{
  "num_hidden_layers": 15,
  "hidden_size": 160,
  "num_attention_heads": 2,
  "num_key_value_heads": 2,
  "head_dim": 64,
  "intermediate_size": 448,
  "vocab_size": 7156,
  "hidden_act": "geglu",
  "norm": "rmsnorm",
  "norm_place": "peri",
  "norm_eps": 1e-06,
  "positions": "rope",
  "rope_theta": 10000.0,
  "rope_fraction": 1.0,
  "qk_norm": true,
  "attn_scale": 0.125,
  "bias": "none",
  "tie_word_embeddings": false,
  "parallel_block": true,
  "extras": ["capped logits"],
  "init": "normal",
  "init_std_qkv": 0.054,
  "init_std_o": 0.067,
  "init_std_up": 0.0772,
  "init_std_down": 0.0772,
  "optimizer": "muon_hyperball",
  "learning_rate": 0.0132,
  "lr_mult_o": 0.982,
  "beta1": 0.95,
  "lr_head": 0.00557,
  "warmup_steps": 0,
  "schedule": "wsd",
  "decay_fraction": 1.0,
  "decay_shape": "linear",
  "final_lr_fraction": 0.0,
  "batch_tokens": 32768,
  "max_seq_len": 512,
  "doc_mask": true,
  "train_tokens": 152200000,
  "max_steps": 4645,
  "dataset": "wikipedia_en"
}
Each number is 128 + 32 x the weight over its row's rms, rounded and kept within 0 to 255. Layers, rows and columns count from 0. Numbers have three digits each. The size before them is the row's rms in percent of the matrix's.

# layer 10 MLP gate, 448x160, rms 0.0803, rows 163-318, columns 40-79
097:078124075093104130146125134154161186082083085111107126113169098104167113055167173114165058167141098125167081090115154136
100:146113163097111211027157133113106140177157104133083166163125176101130175150101100136159118122140134087095125142090170135
102:127099122137143134129088099097112183154136135156123159161112129105191163161141156116114174151151065097135154121145075115
099:121131130174170138139155154134152189112124145170104115108148133127169167088107130127122150084136170179116149154092161079
107:158156093125155140122108131181127154151117093083137129047096190101067104142151126163175137117078084116122135104177083124
097:141141094139117156049142158112131100118067078115102093101205134100153127155087091098169152158156115110146096113147165115
101:167076102113138158190071114110104117150115121091132115107116139126111104113197060133195145151175119094116136122119153124
097:090096128120124132135142100124145097127083092144124196140185117111134067095115145169147071136148116141147094128136110107
102:106150165036137167101116049110141144113116173104144155110089171091124133117150130163127108116142127138108121105114173105
106:144189175111167174115152102141160153110135159117170086069159113130143123104124197109113132130144079119160082132125060110
094:128153152061133143147135084151151102119102165175112153132108129077123134144149112124160118133034186155094094146109032130
100:106161112078157082111087139066188158196106104104161142093130161162143118143121141142138121171165146092096113081152101118
102:111140121094079132128130121088121130133151122103111126087158106150097170145150084133123096103098128056128104155122145095
105:100140160183156069071107144194126124114202145118149113130109108181153175106099150131121148149133191069118155117149164116
097:156127156152119200158122149083160168129106161136102132159151104101187082136139142099109148130100160083071148126139160146
088:132122108148179113162083115073142149143125106127057121140119156136147126163124194140128124141129146088114112175160151086
103:109120175135105110102165129211166162135150135150140190134101104141133124103109097130071143141205182134066188099144173133
109:107127168126185102085149132072132111129153135152156136192059121167141151120116120129160096174143042090114115092078161156
093:127092135190077111175066119106095103143109092173157101135164181155090114084125172118145110200108122113105093133123110116
107:180119131155165158140139070197107123081126082146107155200122214180059114114124095133186137141092114073167102118163104123
100:173133125122150098130145083120111143153136115153130141123150204127101086103051140159166122188198085112096220150191164161
108:197152073136099075171116131117158125078174109134218130128104186143138166154151100145136110125201095154113135107174146140
094:143082175140159120127084117097147160149150119076161087120130162152096172124152122069124169101100153146123098133152102142
091:185102146081119154074115126104103163164126120112159155148170142068144128100143094131125090025102132111134104108135127106
101:130146155144123165110124110109153169138031109129132124165161087150158212148154134057100199139096068117183088074144136101
094:120101154100164102132128212087172131069090160114133142140136177103115116074114148144137079171130139151088139160181165138
098:128129157117155167150138057125084123108163122139069175034086170129106138190098163099148209155156156135113132097140181156
100:154080127180163162148154176150171056076096123123202133138082156112109153163153143114108099179115149142106101094135103126
103:150130111085100151163074138147176135118175146156123169099112142154158217101102109161142180140114119080147144150114164151
102:075128159139123145146140102134157116115175148113042105147073084147121136149114167156143158096144091134110107122217177120
111:151103147112137153107128178159175167113124102094189126137115149169096122134089122160180169074147067108104132169108117113
091:133146149148074120106126166129159100081097092133121128099140120128081140114092116118122112145119095115142121102176098158
103:141186150085143141124171123111091154114132092094100096170134135097144126089180134107097157094141122078134165101174145097
117:118080077143117106147137149171136155157132142136088172093094161175112055099225141128183097077135120158138149128079170060
110:154068120164109163122107086141116136102150099102148130125110125099138155139084191161173079121110113151127130171119147137
096:159072108079148148148083089113120187133168144162111103169127189152145144118081140074108153107121128164112139151127102089
094:158135162138105103090124072147144138108110118153151174085080136164170117113168132086124136161127140109088102112153114119
113:100195117109127116163111162134101142119079101119101091134043089092137164156113088164159113104120093118147144117144129094
101:151090105108089128131157147155179141096086126124147134117133175120117117099104168149108112123178120135052102110125086073
099:146138127152146153088118140177136155142134164107159136082158135224064111157125099173140098171109130122242127118151085160
097:101094098147118134109134100124165137125110064107095122176180126162095116116124136143164146140185160132094173090148149134
097:150095114109085161149128108129164107149090141141133099125127102153134166085033151102119158112115122060149200151182142117
104:119144102122147104092150164144160112140056098118117180151139076158102158094104165107136105137163196165066165117187120141
107:154106105148101099169109152064101103172145145174178086119121143144129138118154086032120080174072139086080111144121119119
102:186117127144169143113003176128129110126122149129082163101143170136158144149123080133121172121109164119068156118138190100
092:136140093150105130101096126153153094127108120150120120146063124162139200146133090175133138150152168149163077101168094190
108:191115134099181175187087156101117125093070143105104133060060098173154097135166087129135086146182160113157147169075101125
092:153147139187195089155081134116098110127139098161130104169122151156190134179140146234099107108129103160104106131139198128
108:134078129098114114225111116179139077115189116095105175126102109152132125145077096118090147114110131137065102132135136132
103:111094076161105150167122154173105055103113119134161182094104064132146074171186168144118168144120105114121101133155115138
114:085123150141104117157127119179074099099141104129142100151156170141132144166115132114115145140162125133101146160092105099
096:132117188101151203178192148181176118123071111122163130059150184129089176115121121127184148159162110085098130090102120048
105:114106069104123094143182122060120135094147182118170192110116108145131115118121110172053187068116121143066168125091113125
093:116051135124117148159107117185110171146044127142055128105097125153107110166078149157102121046137121072167185169134166099
106:087077158169121084097112113096148134107116100178130148113176117159194133058080108147088123054126082089144105147139149059
095:148071104091107121166171105137141140120191105167159087142154107111119118107146101124105166148135145131175111147120181144
097:127117133183131166128151088162129073108131085169190152162120156151125100116138182146156100117158104129174053074143148146
099:120110167186131153130169119147153140166144147135168152091157089090091149123151147173186122155081133104094127095142098089
097:149096144100179094108152121125121156127134145123150162030174103121084138148122134070154108131101143101079133093156165214
090:098084101092115058098143109199134151143187064107101130119127124085118131078109202110092144144095131189105109181085103099
099:163097106143132099104142116140104056107106142171098187153112073133117093103148166128124157093121141111145183182131179160
105:206119145159196179141166054172152126134174087099103136124083149110083150069116101137127138103117145127118135140133174097
096:130074113141130149106116096153110133105122127130127055130087117195155143140118175143107074101088091095115103128110155110
105:117067103106145145088111173166167126133130185167140156198177160046147138172126200127125133147151085135092138117156140127
098:034138143105156074156133189080173163198107119125168063125154163102110078100147168084087153108149114154149166170107117132
101:116080122082080174134082109136150104099088162112150127150048106138154120153125100088077152131140152102137108155138130135
088:158129112088095086150180109145104138112130136151160115105112157138134099122124092141175184160051097101166152108159121155
101:076135129125177133112144170118133119060163109142128111106096100090127138187123086180143075069132171128144125218145173127
101:110125141136163135164132074122145127142184085106056103165077058186143115092119155155137133109139153140093137191101146167
100:112139116155064146146140121128076155102105181148112150184103054142136152119096091143087069090114149137174168181173128115
097:091155159152132167109145133171142110121113123177045101084083136141173164070091095168071059119092132175149124156138177059
094:154169149133198130122164152096134124151151139170119064174101135183092138173125151125145134060138071092156158126115124147
103:115098121132142210169108141145086135152157145144168126114100072132123063082142066132086151165229073150181156093170132220
097:176188118204123139073109111177180154144113140111122101147133101115091168138084121135095176095090152155152182113116070086
099:135165115125150143091106071092131135184098173111091187067142133135145136093122122101085201113112168101127121082109100134
094:093080061169152102094134091129156099149147125119137132087131161152120112168147155144144051113129167149139104131163118135
091:087129130078104217080152146103096152115103136162100143116180127136094064149167207156160152145151134131156142119116100111
095:173082139110125053130132112091158084172118171137132159141139154129124107105134121178104141084090141106114136133120144079
101:155117159094063129078142116109126131170166083085132120115134167096137100144138147126236141112154085153117119084151103167
096:135126134147075133107086145098202115113172120101071134205107103132173153114112144120124105138119094062097102113168132081
092:179058091121146152158164074145134136108142137157160093163175155101150141155133112125121166130109120159124094148156101185
101:121117121148092150130131134072143131128161133102179130158128131161139158179160159116115127139214181184097101133162143130
100:081086112114095138057116130071182078112156136109155105122131124115139147133096137173124088117152151072143121143125090139
115:092108115123104089140133144145078084115078099130164039171139160133135199096155078130102126100174134130136115084080095109
086:146108154129105152097121112113133208137119136113122109168051115149050099200101146125090133100105157195141093119113096168
100:147142095107152139087145180107126119110177104080076157186067162150117143055085196156087165149117064135112105128117110119
103:101085145065169139149073109171143127140125132113070090144191125097107136091177107172132110168042148109110081098164194171
105:156127174108106152153124112098161216102125150100108152126130138132131137157121102157184110057060100151121108123091121077
099:151155101175072154106077102134152154156131138097135155109147136146143132129099204121137085107088114153089148108094135077
108:092122123136094102082107110122176108130106133136111158166141081116080141110098109116119114100134147085162199094069139139
086:052142123133144125118067114134149104140123156142105108155053171135123077191117115141139177112134083158145115160083129174
106:081152133121155158180105122165135131155153153175175155149154115118100113110164135105137112141149111066136133105135152077
103:127111200130083111126117175069100162083111128131132120121135142151121118109188131121135218085131122162156117091137143108
097:099175171129126131118141168125172145075109159112132115071191161090088129107168111072126136171151072120121153122136124094
095:106106125149137116114093125127189117131092102138087087100167046124064139201170103127136143162084152086184105091145124150
064:112134113136151111142081116120157138170128153157181144176148219059134133153133089149114112148133166154155149157105130099
093:192128063127069094105133142109116155104118122112132142148202155166115106133204192156124182074108085117145116154080105160
094:070135140084152107119185153128121086106135108198154157087072114092116172181146093089097122127077076125109075092092210143
105:146101077120129164172151185130164199091130141142222143129146154073125183125151105103108135099128117173150145146151090111
104:150087150098149124132111112136125122120158124159124200133117134086154149184105089185121070118109088168123147127158111116
105:135167166166189200161147091112134154222129150158103133103130152104097151097140098115118105085163148120111162140112160119
092:110147126108135108134111155109139103062082114092168180102127153102087059120113110049153192181143137104104108074114095179
098:119191196044105140087143154098161108190074128159083159124131123136099180124132124117098154143098168081123178142122178133
099:107137153132099164111142135107129144148096110130134115108155092120099111104109112083141114080106094105081163107085140152
102:171125183140084109151118168198145138128126116137221172113156113153105132126107119114128161103161154090153120103083134127
100:098089107184157144078132109137183124118126138086193089144122169146096109089149148142139113200143085161061105147149117105
102:092164159115063128090108117149118105137125167124118116163121139108144179117079129118105136121201113171077088114126116083
110:132092199175058148114149124123127075163078172128114144132073165154104117079091138142178130139158132143094136043121168069
106:191134127190081158139113087112109067109126158112115098159118121126165170134134121133065185108100119174034127132160112094
097:083139134111103099087118158103182191157167116111173072162147141162138129160118173115153059081150120121111186087162101113
100:045145097157146094148120173086145105121203185151071127156135131166110100129133160129148136137161138066129125168128144150
098:142135102120175139126123109149117143132138128114123114201149154224120071075137135105117138166091165124076082174166130062
100:128069072110119092127117081186156117156106116156127190105115182115088049176143140095098137125146129151211087174154112136
092:153114136129145062071137072173152091098175157108171147144111158073162089127086117130115171088132121068124076043111123126
100:184132114155201213158108076174103075082095147105086151124085058171100090136142086149070098097142102177123113144077101088
099:137123080113095149137136131188106120149137090104185100135105103195088135129069199084098107069108131148109125121079118122
097:113103100123187109147151090191101121090139116135157161105129203166097187055185133090133100149123138132071105137100152125
103:142142124096149148133092137147144125138097154093175189085060128114084094152180152042105143135123159114143151082152139153
104:129085074196175127141099083083122159161103126130113132157155093140094130117147110187082102064081079123108099064106136112
099:136127154078140147114158163134150137165155186084134122141162111069184176141174095108151186127133109116107124122127183100
093:086105156131099172154102117112133125156215106107118143110150140105155172098112183136141172195150075140095201131150161140
095:082095097230103118151128117124095147100031128157163104132068145112091153149129145117073118153123059094142100121124142128
108:127091115163112126165151118151115046154082160122130098171122186110166140088108137101160111126111114058132112116160105114
105:132153100077157145106135167144131104109090146102170120149124165124071134164180142134119151164133158156119186119116108124
101:097163168144153165077119048097135144180174131137132159106145175129135142153163145176134151102130179162085129145088105140
096:103141139129081102113122168151093137099192123144066128135068193175108124153150138099116163139162114125087094125134166142
101:193116118084151201100167075119153125118095115137128097084164141083103184135117124089198180157104140147099161105130112096
100:122109150105168128145058079142107026132174139148138169147106126142090182094111148180138108158122104134103085165156117178
111:083127134102114089112097133157118096109104089141147101153061105151101071082109180145122194081109135096115177126181130110
100:103123099203156137118119085119141145164170058149149102111158147136114116134181133072088106128134140089198144116184125137
090:103040160125081158071106141112175156092071153121156126100161172154138110127071163148090094150117139114134149106090078138
094:153151100082083063108070107079157117148107187125140124082125095122101139176105129126097131112109084100121152088097124096
096:153104128148129103135139091163132168147212148165111116145112100182086103131123182122121156064100202126159148192130124131
104:139082166109112130148078182101127161133086159157120101124116183099135155146094151115152149124100136123123146107128177088
104:140083123080131147130117159127129190099106170137093129159180120106066143109129119103149160096123121129175127041186172171
097:209151129085167160110167139166137111081143142143126116124134087140134132154139157052078082131184146114100137107140125069
102:169094089120155156098160117114101193116102077103140099118131158142124101128153121097123233106121124123115077132100153172
097:122142102087130151159114161090120135082167087130103097055132194149165157103224150149166100083162097181074105100136109174
101:057126110112156150156127111134106106073152097118160128047146150144207246115180137157173101085135159163101078151123057152
101:154159166139221122048147110105119126173076130067123095113181184091095134153106089148165153151107100118114128178127132151
099:116102139128162099085125097148155170085141046146099171146144134184105172088067129134146103130176139122117126107103109057
096:102150136134134106137163100145088150084082132182138143134121157145134080054069073117129202165095138138119053109142163123
101:137056123093113185106116165195100117075103140084132133112076138128129135151108195070120159107107165109109043122081101160
102:165152067134155157165156122107140050149123177115168070177102126044104126107147164105192124095101112124136110114139135123
097:144101185162120102141121143172129099092103127130110170103095073121151128143158230177194111091134131200150197135179161150
099:160178159172159165174155142148122101098122128153125146089198184168189112086088087109151084119099147158092116098098129113
094:134110155100127085110112104134148112121143114180120149162125110133088143104142028122109071031123160101132138149169107170
096:160095150163141076106166170119161141122094148143090084087123151113180110138142157176143133134155163142127123094138136119
107:113062133142150131061140114105137111072128079142170091132149128155116116097117146178156123121110151155103187120147184116
098:138127130105123117169082170106147103086110144094139173136134096118080097077183124143122156092132076085103130125135067125
100:080156136123089091117108080087179079101089185113134160114119090168089155133116134153148139101120109076141136179111071128
098:157095124136068159165108218172089117158082140082068159095192103125123142118165106090133132129080088111079184156125145138
103:133150092107123110154118135157199166088114198153142099127122120146082093173124104113148148108119123121128123185162111124
099:113174100158140091119181120135154178157132160094170081108105125071114158119156175138104107108117161100090068124182152103
093:155130141100115166109083092212181118126143173148094131127110128118170127156193171143119128115156139083113176179163187127
101:105171137182148172125150118086121118108109163201136100115165102125144167149160123051137119152151094132068131192071126123